Each number is 500 + 50 x the weight over its row's rms, rounded and kept within 0 to 999. Layers, rows and columns count from 0. Numbers have three digits each. The size before them is the row's rms in percent of the matrix's.

# layer 10 MLP up, 3072x768, rms 0.197, rows 2087-2292, columns 32-63
098:514545530591558449498526470571414532504501579663496429532524450544550491518491477490415484516418
101:481493448468563464551528502471536460600493454522493542432536510580519524492602472498480440594508
102:496468532655426523530529532440503547495453473459500546360471463465442510560524492542392475483409
095:523518529531427515557441477488590509565459491545584484525549556466487419564400474510436570541518
094:526469467492435486405403543563513538523512561623467466485486481527491570458489520475521505545539
100:426502451383544437464507578482560394550452547541414444445569562529448437438472486448558459521459
097:442466517493483555499485515478641392493441468451502388384514545551472441509476444533522457553516
098:438441583549401465547479597481470504460533512556476555440542481403432513469545447474474570472476
101:619473481537495488514578482550543545530463507419519477566450452492503502517488490551469454573594
103:523510429567477526523442505446550500528532512454535453548503483557582448536543448568461587471385
098:490470441509552515467513481503526519503413496453481453573483541515544379507500476483507516496453
096:586483545471441485471511543491519528579506484601434417446499525405555504451574476391468436446477
086:547516538511488515500571430424506468589612487500507468506527461420467501402463476456539588418578
103:554545555385433466446520502491520548482479487558519468460522608473568338548511532482536445483425
101:466467456519576488509513503597447539552568515482544499487492500439553431426556500474499562473488
101:510498469515471518462476560506481453482577491509525509572569540440429513438518485490468501520481
097:525475542572538533412495439463520482567498472475483395506468516466533420452532518406499614511489
101:458500518553439516470453563579478498509585454480560437439624527588471533516445509444590566414447
098:545518471488485488538484529483571507488426585517543526458553441376510506535566506579476523454452
099:549490469578456501515484495465524511514548526445519450508530493436556467557601450584393502466470
100:476523413462503472575456509454563588470476473540553433397485500466527536493514460512529508612525
132:478488567503492583511544514427408524412488547540433546476554492480400582485533476477510402528525
113:505580523481563580540465506493495568490483456499336653417572476455555507461473455517499519521472
095:550576557414471571496560465543508416482517570481492480496493484483583521401375482491492427456456
102:481454474448515543488527413543508464452459449440480478515574518520543387488553509609454496362549
093:514438496511548508477544532388516636563489577619528533541535493477470521568480497505447523545458
100:602466484513416487476392495494509516507430526566548428467394492490482557519522474426439504496490
097:505501419485530528529593474572490522472461509472589533525487481485468500613525481555516513424459
094:349496549542508566505612422502510444465522498458480392478514524483589497523594545510537508455520
100:466479592511560429551547513439529488512511380486550359366518518493433527497496495540439480455549
105:412533469557527534516584496566450543404545514544475548486494552548456529515511422482536513509472
101:557483540517514545519484453472522469481431426453582485497443472519493509431539530540424516422416
099:481464519489548412508530488462535482422376380525457456460503529422526562469527516547461518565547
100:542481509566555420500497533549451487604462478514513469529536543528516524510531494517547496475447
105:472544496595539640485483519514535595476522485508439497561491542499464494420585483484512474386546
101:484432524553510510441563534529504456411406448546538478464406541472484529501541440495477612489496
094:439414528559439486542478462581481472469497542518477446504526493489476502499461456518574511415641
093:562521501524504435562566573529507533538518445497463517517590441485503475497557520626512468544490
099:392574541523536455539476496488519439519513515501518477578503485436468524431499452500422528384390
104:502574532409518470529527526511436480470551515493540612501489482429524461482641481523545398398553
097:491596490532518495432540409596421529482571568483502592487503538493502476487507445488468577492496
098:513392514520561453450552461546528520506538482505560441506526457508523476514469534465556532561495
104:489499457503453568580448488522503523484462465516499559529555356497471512571575475506455452595546
099:403523524515526495559484509545483424480567520506514544478463515439435513526542488574504549594515
101:460488522467505544560526408392517477546581493513502499471424424521473524505457539462610434391448
097:465504508525537475539550545564538480580544480616463479522473518502421469543430441544464462494475
093:566439564484559563482548539490498458571529577561522555442396543514596480479529491528459572504430
111:484493511477495518493562553488387489517497602529589572514527489534532503535523482424512501507460
096:504397543554503536472570504526545465610542499521458524538500454452508523474553439492455558455486
096:548540422645522522482484465548491518491486591431610500455514508465457534491588522496492516511478
100:491520535394500478467524490514526480431512468578464517557532518520527572533559522464497446555557
100:541461503464483591473547515481561506551517518499474471545517512538455495490489507456512504457455
090:528511554631492445535513529436446517509564464520514547402408494610484497474509454545496522513525
101:562438575455521455497536459398546542584546535460438549465480446561413503527481482558493543487564
101:490592491496558439539530532489421591450482589551463525511433541587443490478530487509502481466492
096:478510487569443503431477487489567498499378502565598521520470479469513411506528530390437471436552
092:591439521403530584397549484492509538502511445555463454472549397575500403514399567510500538469511
112:484484488462463541547522504470513523486510470461429524453529516573445552507499463510582460424464
099:466501467449496580493539530433509454431566456588540568484545476526481464441506464463390627408474
101:526465555573488541552481496490450458507544470581388439492514503483549431520513471520535498502484
099:571520363464522492523590598659483418526526495459510517464514528422528508399515467469458521496545
102:533514402454540511582485526485479526498583432517499516521473511516511464539517538564481536427493
096:424553547574478423499535452558417512510408448544537452571532557468480546517449523478482504538402
108:521478550446491569508500463486523571513500541499557514554505452502558525505539571465473572489536
104:435543528567469526419444456426503473473441441509463575539416479473506537528506489550418622417520
103:511523570519485428542482530419549411453517610508541520607457539447513534549517524553488432584463
097:433516515539472588484509515562426513464420506533445493523475565466563418511462638494530486538369
106:547474551502471565453410444368458465481540461585620566547534470494531478567499502531479531523490
096:509504506480577574452549435454432540387490499506492452523525414511469498497449541481509482505468
106:530375563522498682499544509484492530400502501527427505409571476503461596456385560441363512505481
096:544454528512492506536428499476538484496468466487486509530558478628539425435519477510483496570426
102:460457554491530525548438613496536535578613532541461418460638471540594512528452438541422491433446
098:516474499575579503473456447545529478531489437483468343497507411548438489529467496514469485427553
098:511486557601471417523494492517441361496376412490590501481477504479508522403477418495582532475429
101:460502488438457453559357486445493531422397565495505500571537608480451471531540453501468441550517
098:641471483525574496614498477567530543481368496521457444463570569499456478556468517523424477487481
100:524544564464506462507487462510527368521396505528492507396481562493519445529470484443514507502539
102:554434538466510453544495538483561490469524531491543491456538457395533492479561460489457560427478
103:481477477550508571468572485470529448410554620428439494528530478499437483577555451537524503525467
101:431462565568414459452446461471530618502479517571507565499440463492527510544605615565417493430452
101:503494531495489411458493467503567501574489506547515490589484443445601550503557421461576559485533
096:481506579500468520474466570515595540508432565535447515447437545498561473445529484437483517534557
104:563476493567521508514482508505545581445498479533447476424563469483487452542455500546533487458470
100:472526503520503461531589522493496562459559519534383579583590473551537504455472517514529517593492
101:526533505501423479533489525468513385549547476559569532461492461465453467510455505476519453495502
106:457539575454464525422517483549509414493472539623490536473535516456459582555371465463471503485602
097:616452455501543381521513495534456561577480468521478567534465570490550481501478416558508448490544
096:474553474563458490403509484457556519474497486520486505489501441422499514544565367430568579585432
099:545496423472515491503513519521559531472600400526529426391437499501526478459476494500621513457447
094:506500541520503462528495482509551486520415546415520537472519503416544452545409466451519465476564
100:489439497479543506472482558562458573543619492529502558468481487404489464546435455599441449486517
107:437519595487361462496507499470434534422478455494465484552597442425481542439423535493460495518508
098:504519474439407583488567474497530461453393492461477509550535496535494544494468523449497466388428
100:561550455441628584490510500546533478417553481510525556504472483518492438470517417459621525329508
102:385520450571457489497475493439528393460493584559590400440489485478460485403496488475472484529559
097:526466480554537555428416540532406527454476488559501470428593451637476412452581464486517425485503
118:549445496515512544474514499433470491443563436462500403451565538468546546560454512567388408463512
102:490546397487487530495486453448547556495450532623634445460526528536476487482492465527481585476495
107:543559478416446454513573498594537506548494543417559558478503461524542471407521498457519496507499
098:521616509492546565550569472487568466415483615524526458457488418415445531448632527509513392461539
092:461513513597476495517531555544540489449456490463534462495546565451421564435449420488573499493519
102:469457467461490403489554499473564483454450586561528547450607674478480495428473520364537515479490
095:486508476546487551509511519458485551496485544515543507462436406582422473447529501512521523417484
103:426440535569547428504528509557551476530525497539528438546524526564514436565488505516533541517482
098:502452570474497550511505488440507538457448548573532479457560541455521475520456462466432455439452
098:557484456526541437451441469513525469468531535534532515464484554497461567523437569567458475533465
105:521527413577464527484501383400506462461576570484558498483494473503428567468443485574520455509539
098:526497539514545476465481449486514510416455472529537512448407469489419518515593509562433521447472
101:591509519511435500456473529469524584473539466451573530467486542448523488520567372505397452468523
106:567527479515561474446399493532599412540565483511587567527542408489467553542493494480492493530542
104:531499512519527404402487507467460494535556437472510482486482481432431413422556462480548455556502
100:505446459572391491514433492564552525456508511518585503507502526428491545508540516478597533427512
102:569486556554531489423485419482517559526506522553507472433505472491592580390522532436579502498491
100:472525520549605513462510471505511477590515564532502471547500560428438457470534485443428454574453
097:486452406468543511461536510492456515564456483410419533517427471543460515549531531550473405491420
100:476485546445480534481517480550511450528501496433538497536552514526580526567558488574483546444420
091:462462467500513523473566519510502490495564533547497458460519498476417454472492541523463513533556
097:475570492500529426605493424444470416529478479531509512568520461568468579498447512468469555339469
104:401529504579407471455486590486453463384559487479539444484517602536483503507611507506518574580475
089:489479472491511441541522563476392510438450482447415563461519499467585534441430581501455443478499
104:479541489458557507545483463471499513504530483464450495511550572522492470585545568477494530459454
100:525393524409565496464453484492461474439490478509492468486488407439537522478568612575329605437514
101:562470368476544481429583446586484444516598504470442560572530397510487476434501506522457506547506
098:555492442566501465526490517570564542476592527520480467520533535484453478584539442504589520576413
098:524546618533482499495452480519420541427498562521520455489519526468563493498468542487483574463592
099:484533393409451430480493415494521410535496581550503573473550481560431472435498472549546529424515
094:502491517466536470528560481507584594450520539471453527540540457513515522480493451478493479563481
100:461500469521516558440558516478571551500569511419484450558493578540408471493502528508527493430494
096:418395518529476473503561484550515599640476566456516466494483480447436568527533547603516527525445
087:502530523467486598588525476524480470434580447612502564613472443539533432497476539496427450473516
095:468598566480485433474516450514449490565427489483454464512560439466505460389389518417419489463513
099:419516513500564486484554494516477514336535547469557489550498530463368555520500524464462449484589
097:516472521490493453538525495538588529454487517403479527412484544509488474479410462397583473595587
125:442593506586517516493517490559392541502530507440586608455473540567499537519548441496467451514542
111:465525542480471539544577491560416544515465482472474544547505587642484569577583580616409449492439
102:502461531506492486605438500430506543550497483523553534472461486523505447545457516395457538489520
095:513469438524469565494484416397446459495452521429446482468478530552528539469553513501532525481534
100:476523488532484523486544422568481527579522598484552473483630589511459496484548432488540470519483
098:473503490523528554451522495536513514509455465504541498447454473431504492497478500427475405404597
094:553507604528509453542483470506457448562581444563497493470438557429387487549542542509503577539520
090:464580495499431496501442496460462503465457514454560504455526511439505602489518475477455454541555
098:517393495524474492544490468495518463526523492523558559521554455531502508468455543529457463488430
092:544463570549560631474434486511476514486485555470540437546410522530475454551519433503526461560490
100:514499509477433499479396449500631372544478397508619501524439453432460586472505531404583468584487
099:440449526436503468558545513505480539494524590446496532487434553532483527594552507604522448584517
111:548480399539478485608517522455480505497503532515459433547546493510528441478635503445481511493497
090:479491500486491445508414454519500542586506418498486582460525438504565429564457512583473549574461
101:564572459547479621398523512498523510522480413493444558510643454480481558489476468454468427525536
099:469541502431446489517478444445459593500470632583439439419538561623531474367402478477528544543442
092:484526458518481534504488531466601513488433519533407494488492542498580608535520405456434519495527
095:586429467624447414483540526476534474479529456436469519510551500463486564494414461412500478502503
094:498487472550438555406539453507534587441427449522541446534476523514471448555454483435457442434487
099:470479511508490625524515549546410525618543479511436588617478569443482503402507492422498478516546
096:469472557468497459474467557516468468489501464467475421534460498569487540570558560594584555471459
092:445429484454498453464574499519461522458489469479483522525531500507534523470470406492526567536504
094:515456493597633485491411522470534472437597586535459603475420577476486478462486561435410470502535
104:385512529566471484525507365539523525517527559468473529436456497561441495501477464455573553484452
100:555457489556535563491454480505497433536518631509615514521506485525440512528505482414521538483530
096:500510476498594540516549465529458562537544492477532484479517513488479452547508557544571514492496
098:519599459506465505554545487525545503501464541515518472544534464465536508488492532488513449462534
100:490573544514465483517589581560495506512417543516511566538583443481517568537543411491475575436472
095:539634484527486554505508522421486459464454400546545458522466496509405539424526550485486430595476
102:503540499584627473485423492497423507444565435457581481491522438513549547599418499496461417557511
102:526533565501485545528484489524531524566456488594537504444583503546422557472523508413511500447451
098:482479592525526473422491508442641436531528560517497589448565503481584513599604495567435465553481
104:495520568536466481484446493473490483555573541552556501474528448469448493488536484544432434511470
100:556492471556435546564538511577572505448556488442546524497513584544527487512533546501533528531525
117:480510540477426586479525523485538562472466507507461652469477487516422516500470459502418427492543
099:580559467407488510516543492584454587501527455453620573418517452437534498562563517501460526434509
096:483586521473523553515494575570561465573465482524496529519428529531504420536518589493446424456503
096:501541500509403606532446512474525569592490492522482424511496497490547449527568448504460487440510
091:508566464395465481476581503421583477513513452457515566443562496460474492499503455466468475395442
098:542491442615454479571538529514501531489525452505537539519498532444525402500440559501383481496500
094:422505433537472570439450518417607532484508499525506481500471454463465493554530533484496508469545
099:473427574518496594511553462428456473472483502508466530475514515585467518472489476465499502458702
097:541516488511467456470478496551400472584506502417530434470618358574552502493490458564525599455429
100:570447454440508530423489497498472490537510485483570472534500502520459496463484432480443466467486
099:539561499553555537528437442511495580561524525524562460554565474532507462517573466584525482485576
095:448447510470521568553450541560517489585478476506470551520467442459501472498456542565522465543603
098:534580457583498510526429498579544439486458480494521532506456471495488461511483443460525516487536
105:488520556518466503556567464396549502522419383466553538546518445501520459545504506487468339420478
099:544514492464488385529570507555531491453517543489520502494463530454659521500478399512451439453491
104:535490527503424500437465626504523539504528498529368510503496555570480488499454402460435556529403
106:485444486527385539593476435595538456509499398546564519494530554419545422532498470441399416490492
098:561429435500438551392483469511346557488421419511492490505431438452477607599515500513499396538498
098:511502546498585628505477494530460433517531629534518464438398512464537512473520540349478498473399
099:450507521414392453545425449430547495514499499499423512487598543453488612427457503628480442535382
101:520452484432493513486520429505531501535551515495501571394553541521477579483508573610455501539409
094:467449501483556533490536537541534513445558574559512511586398446531640440567522532487393573502448
097:627490513493444501537515505506507560530440477492549539480539471448518394507451413455521412473464
096:466508473452496499524463494464489482487490534515544573476524453541472527526610468496473526451561
097:529476533507488491496460470515482643471452556506539400492516461415451503470470487467521512558602
100:507491577532563501538474463476500472456552539579518396600546501552509506473418473507597518565474
104:553476490507415481451582575462500501464456552554570431513482495498533464483493540587439527455490
104:425528558477489511526410519494476401589421598507542511568563529538519534446478518450572481498460
102:460476505477493545620580463488470412550522443553518424490488515457449591465564515544430532517527
097:521373492454526619542569508437523536456475582497347587481564514437397496539513583571517486398501
097:432476562516578516432516525449597450497573498490573545535554442442552541546533471525533486455552
103:540447444452527529516428550493528573538410554620548553447456417503514470493550542515454578464447
099:425504575520563496571524530526471535526515510626573569511501544509523484492566438544514480538480
092:443495441477480474490489518588565543416521500499545516536446606475505562535403453478476471503535
100:504454476566537589379501505567468557448475422457528543584520484493487561542552502502460533421468
095:446514589530515503586487530427538490447540473488558419591420393577542498570474423485424506489533
106:509525553485466558492521481494457426553432514588522490555468431490475385471514615535533405436504
102:469514534484533467463525539470470465499496577548468498465538508476438511430609399482478410454497
104:494532397600537532553463520526456460466450498509532549463494554578453498578602486456548545454472
# layer 10 MLP down (transposed), 3072x768, rms 0.106, rows 2087-2291, columns 32-63
103:514496457505399588529471518500497477561441535515533607481502374481475531545469421441348525466532
103:501502562487453413523463576537470467537615393507467482574536427484565549545455565519490474486398
101:535593500487513511540381447533468474572548572563501503481514491444540469509502448495459494568445
097:478516513558567588595556574487507501459396484503645472506588474483499587502488547450582561490568
097:466425520533586490464508460438473451493532522536473470427512516395507528548473522521491480584586
105:514537487493432490527556554475448403506504493525468454476496515457531521511458529503529559459454
096:563533490497519493424470531523509577510461487477449484514442440376484469508485424526471456455455
096:422466476598524477537516503469470423538516596478429531523464497533459408502489498511560476481507
105:514466524565459501537459456419565539442544475460503425424499479508617538482490502421459539493544
102:498529509487524539577429558601454534494504518484553518511518497413415411461434519494466487552504
103:593482520511530478517437536532436533367473498458510503400543490498498540418492434496522515439424
099:576525579524480418435516493448499454526519523517454466507567506525576548479499470486481488486506
091:457625415451434488519489449619478538399452467487476516428517577503527581373565496582469409522442
107:589482504487484582533477541502642530478450427557487521529548397514498498451550509520555514437504
101:419526506517481480403530519532532445551531420534399466506472426512541495464506496523502556430523
099:501454476556549461465456529533456495428552469543531513488530361551546486468487518515550470484544
095:433510453534467474545528472517529520476500503524510527508535548503595383592553543529471541588440
103:573588523454418525492454508497401505509463484436478511464475648543483597441481548581466448452527
094:447547501480527491482486515577490531541460413489559428540468483478488514551519431498493517460481
096:484457485461477584423567566510587540553379468501516531569450569487610584535607516403539512464582
103:518518565447494565500460502505573501458447499564480550486444468438493418579512495526575445488549
132:528527624509489435542420538537511431522548447599487477439481458478513541463438450457611548496557
116:440524511466455408608467491488440452449552511442400483477486452531489485517468441402533630572507
103:488513513515512431418457444488512471469562460547501542580377558477522437460553459474535444456444
103:454523514486476567491456578591561494506503456525466521558530490528490485531442501467522429522545
095:579479521477569549510539460548442562526452476408526474487500458442491478585478495486489512493575
102:540616550503491456443545465647504514499494425441542542533471494451505450455580524542517525562467
100:464449419539523473472553476478538474499509493472520492505564507415503482452508417465454526491587
100:542535456451538489563432434476482556493407440574492583467461510482504477570482464544458455507437
103:440467553566559541480402429544465409551467512507506521483547484432445454525545516426485497552493
105:460484543533448470474463532571512580509539545551509564541484555513443541500554462535433447587508
107:512487466519560497561480493439445652552498465468465487531410558461434499580449507488484435589555
100:456514532485461526540483505457548501633480502434464517494494410473427496535494448589559510476445
097:571477486502479452537540384504531511427434537517510432525472483489540561494451483480505459525538
097:585497476503466491437591500572520541500554519512611476504471566616414512545550437474445509557562
100:519496483455420547489493482587520403513547425446522542487453405522421543470471508521571481434555
094:526561486433547524504531446526482594552516574491548491544532481550451474594541578567478539538452
092:419563532570539546486408547539451500523477508473560491493526556405522517598496475548474448486548
094:550495444454511446484434569464505530528400524535516482512442551474510513523487497507466596536558
103:420525483504473375532568467545529429501548499546540506502475428398490543546589513448494431466479
100:507461632508402524464561578486561375586561450531535526484527470509512492553536501438462453477543
097:504601436484565474542435486457456529430458568431463557456513497539479487529474413456496555537518
108:580556536485373540501501535513500497485477480511590509499535520504569561477524528491480488419507
098:531527503496565479485539390558545543437560555563544479546575470457446392428463531474507542481504
097:495503453439532529510450484567534425486539433573406532490548514549529490502482434603502602393531
094:429560418476539614505468431455459433485505535474546465549391462483473557513585551471525455398471
094:561463429533434539608440469569555485515503449521526490465548600534480512520512466546472609480530
112:491571431531486481418545450568510549516492549541492509384478465580562541475482555557461586511513
095:482484475558462455481520580539515408492506449582614450527502515563494496469498606491557543483533
096:575368503513518482513562457509459470540463530583520492479462526560585558456527426528523508487523
094:489442411486505593498476490520550481465413481498522488577503528510412487451444495539562446461494
106:424515496570451577445535583522583520491560555493451483476486571485383458455497488501508521506470
089:475600462530524553502547465543444474478529525586500454562471523476435478571572473499496491473558
101:410479555448499506519508522488450492501503567500431472489384471526440453499449457494364549519517
106:478469517508553529429531470453473561409499582494557453552406510562499418478524492548456587604505
100:484594505594441473493511514526393470585565462546418455523447490539455448550481427450490528521483
092:513495501458457469436453455327478472480564516481552437488565445502550478484551492568566364476493
112:506549549519429466568412424451535617561543502517452475459488464486400563443416481423520420386552
102:526482531446567562477508488478571492483423591398481596541427529563564443502529442455551513522593
096:480435459365525494590552475505519534499601549511492537560543537535530492425437486548533564560511
100:555492493457506502460508475586486483555532444391506459530539441486532532508625513516441415481472
105:503581511490474510543412483403340511434478490556439450414566444558560481550541566519402496447481
096:538458495414609421442576529511553456491561450578523543432457553544574564468460502519613534470488
116:529553465477509441509525563571499484560447553503554505496479505525450503439500499457482576547466
107:537528446424504543559524541511475518486510514546487505536467491518519458509545574528556439537515
095:494557471527510462498472451413576416508502502526517522503490479640471570626500463511492511544593
094:459555515470583463507471452492492511493562497533404572411451454541525586559499448529507494527590
107:593538547497413517551439526444549497535464433436485504516432461586485621529443492566507571454459
096:415432480427491490478568553500541492515549507527530546466454493554514450481469526489464496573543
106:494444537380574547426510571514551492477465491467494509563534511565527550604483497465521544547611
096:511524507428444556446603554454529551463565503468476537495470386519434474542403538491560601542475
094:383523504580430581464496501545438467428556402528503538529469452511419483445496531523458466567488
096:619479516513463440529529501462507485449466546506473598478490496449443511363436415558536565533449
099:451483515422557541509490471554481495477481460441442514503504523455488517568521491531497483544531
100:463503459460446489448483511444520446565537573453537479465484448557538550516480454484537510559569
101:533475470611520454480446583478509477508525431539451534543491423465492449445518548567474539447426
104:496443482602485585435505535518412526566474516493525504464464517515539486482518497491432375522537
106:450507428559533399412529488474428501471586542416496408479584504416423544510428601510522493534521
104:541522538469437527464493508574501516519455547525481567517554425472426524547569464517471434517522
102:592586500504441573518459498501485563518400552466529436528540524466514458564523532364554437547565
098:508528561541471523489518584422450515511560406446524556575513414552446548461461513519577495459478
095:501500497504436413511523559538407457434621502457520474610468536443471480558499461441479510572525
102:500500504544513500580520497414490560412465444510540435492432490566503494533522409579474480527518
099:582516556519394539533507569470539493484478449460484450555545511468468522552511462471482497460559
094:472459454464557462510528509561547498549514474510479511578530515421498598614583586518499529576508
102:429545376482520543502488501446398486429390431449403467499482505493459457460483520553504480500541
093:502447462525493567429459600622532486542488393384541588466469412449528480587483502479521441506530
095:464553512393440531481568509556526491465486435482518511545489448574449520521422555473534549489458
100:538553514421490476485442402417547486480591541528465497586479543455522572477564457428486600455445
095:581484494500574509398503454506488469531554680514497539529473485583514495532506568377580532495439
098:535464514576493457482427497554505490480477423512432506429395476449526499521517524601425449607495
102:442459464504458491510468471490478549459524517521473567488556476523429405518405484554417466482619
097:467576528465471582531388518476518503522523556490567555446425529534569542420492523506544564481464
101:508476587452554530567502529451469366516552489511496546560583509459517459511428535436492514586561
103:457317526455502501469459588476493462510470517512474464489520468458540489478429588507536420556510
094:474580529495499550554462503541568452487503567463416414565553524362544530584475509495495533521526
123:470456444443546515494482558378478467510508490464483459522453466509428501491491560460406524506539
105:627578503508509523470624445467474541390544530424489466437478481439555415567528463443482563523439
110:470554439579521436404476463426532486477586560460519522449516562481498411510497595465486444486497
096:508383583498527497503460501537575449570455534479445577533488497493415538527401518522495541485469
088:503534590486501541563484478480544483568484488493539514408534399555542472568503583474492502525550
095:453418539454555502419469380590513501551510500503446568490475538575557419533497613503554580466551
098:588509518504509514464461421459523428504472615534558389458498549514560592604471521504442461492482
106:526454426487549570511491500381470406565534565543517494519464496487523521566541564464455565494497
094:522569474478486450579534510537527466430442503442549465573477503514493484472521536429539510526501
098:548606477476605499479524491445476476508505542515411419495506458457460532486503497481603613469469
102:539599456499463591487558510575464528520550504435435434529457470568576536419516492468511528597498
091:452549597456458582482550469534590464543492561522491512577448527515420413494467418549455504538546
103:595479573525511426436468461528483506443450489481450523625441523426502520526484430540497540486478
105:412521456389507463481426561433599521520503515518527387545555499532456533463479481498533457416625
105:568524511474498474459506475536512540479507438450517463510438440522523525463644576457489515507497
102:461513577501471447487484520519470546550568585538490457452578523503549527504536441495496488490519
104:496533443475584497455505530580598553477576539588507589476489522449520433421433508543555549400532
104:519530468446480500451494530550480523512505512577438525480490383442414561503446564504567456482565
094:465462566410555482532516449494462568481435541432465512450577539517510446544533510510473421548483
096:485492446518506447538457532455488597479469565521555576573490520458453472564550494429426446372415
093:557511449495478508560517545484485546483501558511451510459453497498503532489521494469467482538542
093:496449610449536457442482454524462524478543467520571573472448565519494476368468543633484472494553
108:421482444428489537476492509520558597444526513502520531502459455488472487479562507554482555561523
089:506556529464433575530447564530518487517464487570504501553499498477541606492497468505368528541527
108:456473468523492520459468588505510450542487509586555444517559507512493561511477464441396541540500
102:512471543452494428514526452597472519494582460465504552531435442516577466501498472534399503473542
103:531524463488558518490457491512570455529514485471515477479395522483456495453439440548466470564514
102:494529545581490558508530519522503452454618439511482543486558518509431510525477517550565501524520
103:509533562393533493456507500401464559534543576454467559513512467537563517496545593571548522390461
104:507532525636544447503490467482519454479532415450479535477518582498455459480541486476560555537439
094:566518607415541589456432458431470497511447431559512513548451440491500561447475521531572532506496
101:493511552382443394549523587465459514549477553530577502499527498481370549514519507520426519430511
097:495448494541512510542451504472517516451510474567522521467503486547512436472471418483570536473520
085:468488545461509507499512445469470533475594473402426509550335498370482385377534533486443487440504
098:529530461520578518587476527498514564543548385505552539500499500563511542529489486545392541531453
102:438429470529450502506505500453467493424456537517412521544523456470416512521475533575452438484535
089:456525522514450534416476614491563444529427595548575430513501548352479528548449479523457455459466
130:367518519480528507560464532555545488542571393491434542534539524552515529485518494411528539514491
108:483498487482533491469507472466464473452421547511470515548418513520551580563538476556426536434589
097:559412541572457561542481456582445462460532501591527483460456520506459453519481541524469460522485
097:349481554514527594481371509472613491475567473487537501494453508486591416573495498429426491429445
097:449574425395492485453554578486511560508460576474558465496521456493486492496521510455502528539437
099:538443522521465468480410532523515472491541481573547483532448380488579485441490557525559594513498
094:506455552464470550438515472419468521602563478455535468558463600551436541450590463545441454580486
088:443480540418499562387552448476407440508489472509519533470588490456491495524546480576463559500535
096:462512454518514427540579601454511504554467463555525455509467528540566523637522467463583484436472
095:421524507469539505535514502492505456505534524476422588541447497519457459523477497501473503510527
095:499490486468502528495594416448487506454472484496510584498501534532561504507512636436507448384416
102:487503601399450475603595422587506485555480495475437477512485574422605517405518491551540540569543
115:650435437548425475490492498545572522471420576539561479459569509506465440482563514475473526469559
088:402466440438491488547526457457468510515466571453529472482560564440474460408421588495430471459461
103:540526594548441551523413520527401417471529507420544417516517517545562564468563531561643469443485
102:438465481539472493526525460427512502491447516543485482513443449630538489620531514489537494560471
093:502550495445535440557488451391516587405409499562586470523514553499457503486572585537541466473518
099:606450452466473422481522466480467518496503434631551548448490452504506447423469512477511481514453
096:462479500461419465548528474547545493540558432464506498428514485441484461404497431552419486549557
100:499543486623458438483418469477486391498485479469461529544546531465546461626456531452524539432579
098:555541432512547513473526525409584518528461516472524541457569572575501442544580519506476515538511
097:498485545539435481542528622587512531465505496518549505462511565542642525556579499518497471489465
090:488545423493394624439575535491526503496481473531531508522497509531498508510445534590462515478482
100:460526355469521490539455448495437408481510502622440499586422492481487494456481528452604436493491
107:554470532533610408498555435555511533516495430526471504507548521498441483561550486493472487504499
096:528511576498510510495557521479575499506470547493561477543492475451564435395634457464446422444580
102:422480514470534541500519452449465455472519514473532525607519450465529518504448483430504510546579
103:489515459465572460475491414400536497413439481527417463522502476491468467434390483552415471440503
092:449513442459455489531463541551508453493542435447426447516529525489608425608562556477498530507537
101:483555465550538497517428551462454484476478527503440456513413485434495463401471533502591467481598
100:462533548499477490464479570535547489455544446526527576514487563493511472491506548621422495509487
099:522538452591529589530505458508526423529537511481553543538496488387524584434605575589526454463468
105:467579490489479541469493529469536438532574535488532452471511503413522552421550441478488538495587
101:501520412461503534526581521453478527467461475487536509550478394540521462505530487583473530484486
112:492487418432405450445486530535530446511510553464516506520435486443493473445445400483489484529547
098:407499486439486566527516445494476506610510464581424509474499561554525450570517444498505570442479
095:426485513469478467557517433491437493449528523529531552501558571543474423433519508510475518454592
091:510576447585509485503513465557440382507405496405582559452463519563523520451516520456461505533524
090:452554520497506503472556512480503552512395515526451515458519524487439436533434548546589579483574
101:456490468512537412485413491416475452427584444478434555420541488552458432594499568519496539413466
097:595557510576571557559500521625434562560498481530415477481447520452509531502530468485495557538478
094:567529414481566427516586577560500528506456573469562555485537550419507438503420489510408529474469
098:482501472458530548467504481548520484578514419497550537491528433484426406520488509416522468452593
102:534592475484527462470480472362465479536612557511442494471554567405557459521547506488573527504470
101:411556425543494585578473549446525569401489512527468474432431464456398528456523464508503387478442
095:375418508543456478531466523508557446574520454586497472470455464433452601523529474505574499432450
098:446470536491488459487477416492473534444468390518462514542475539468523590556546503538472530414544
104:509543613493539456454527509508475535584459408431443428514547511533405550480567541524440466446601
096:534477516437444616411605409513530493534438491443431549447528534533438409516488505486544559556449
100:516519429483508472529457585495586417497464441462442473489505466499475500490531489608516451540527
100:493560502604579494515487532541571495402524555516432495500482475495525440565598474559601540489518
093:454552498569516532462517510542479521483494540516555498538476438511461389460486470490446553410471
100:473449481484519510579553558548498509573518513498494527547407517415543541518512503527509482498518
102:554506503538470434445377478488552419615563481491447394553541518478519523426556464459437481504504
102:556493516533528534543492481514482495456517507486512498491441440551455437545523469573371373447461
096:504462512648487449466396533581504505562396445492453433421496493532586439515552532508534515510477
090:416535449475498529622548494500477444511605505668506522512546504475436551489492438575476593497433
094:422469504513482499546660545571514442480494530511531539493454577530520485519569510406528414462524
098:565563473521501430434530496494519463475515521411572473486522431400506489481576535488433601496400
103:438476485520426388522490610515428520535424507583568526471451606480496473567483557452473511473434
104:537509518556564491557565544448490535582566499523441461461494454532624521525490557457486472481446
109:513555458576515492475498443425537457512582468462448444508505559510599433491502551448378503493424
101:567555499480439429537480392534533492577511459503457503549472516490411480614518454540446544513421
097:531462452474511508452470462533459582458466530494575490444498447483515485428642449487495550465454
096:413519557502472486575488478442586486505420503516471507623508550533465509428513535538459476513525
103:397501403536537572448535571464528507587522508409553525550447531483509491461508463480575543568449
094:506447458465455572450497421456570422607556495420493444538447556535549501444468479541461507482502
092:502589653457486486405597454472484460504401602576543540552614444521450588485511504455502554464523
103:486482530523553550508498465531493621519505513612502536486547435614524526570425459508435521455478
095:594399538432433481572499616494491586519495388503444511512469566445533445434523379504461491544453
107:387485506508519432468463442473497530584471525486491560597509476439560518459550472481444400506429
101:483538574589449418560379469521500500547509569579511548492567517619521483518522481385492491530429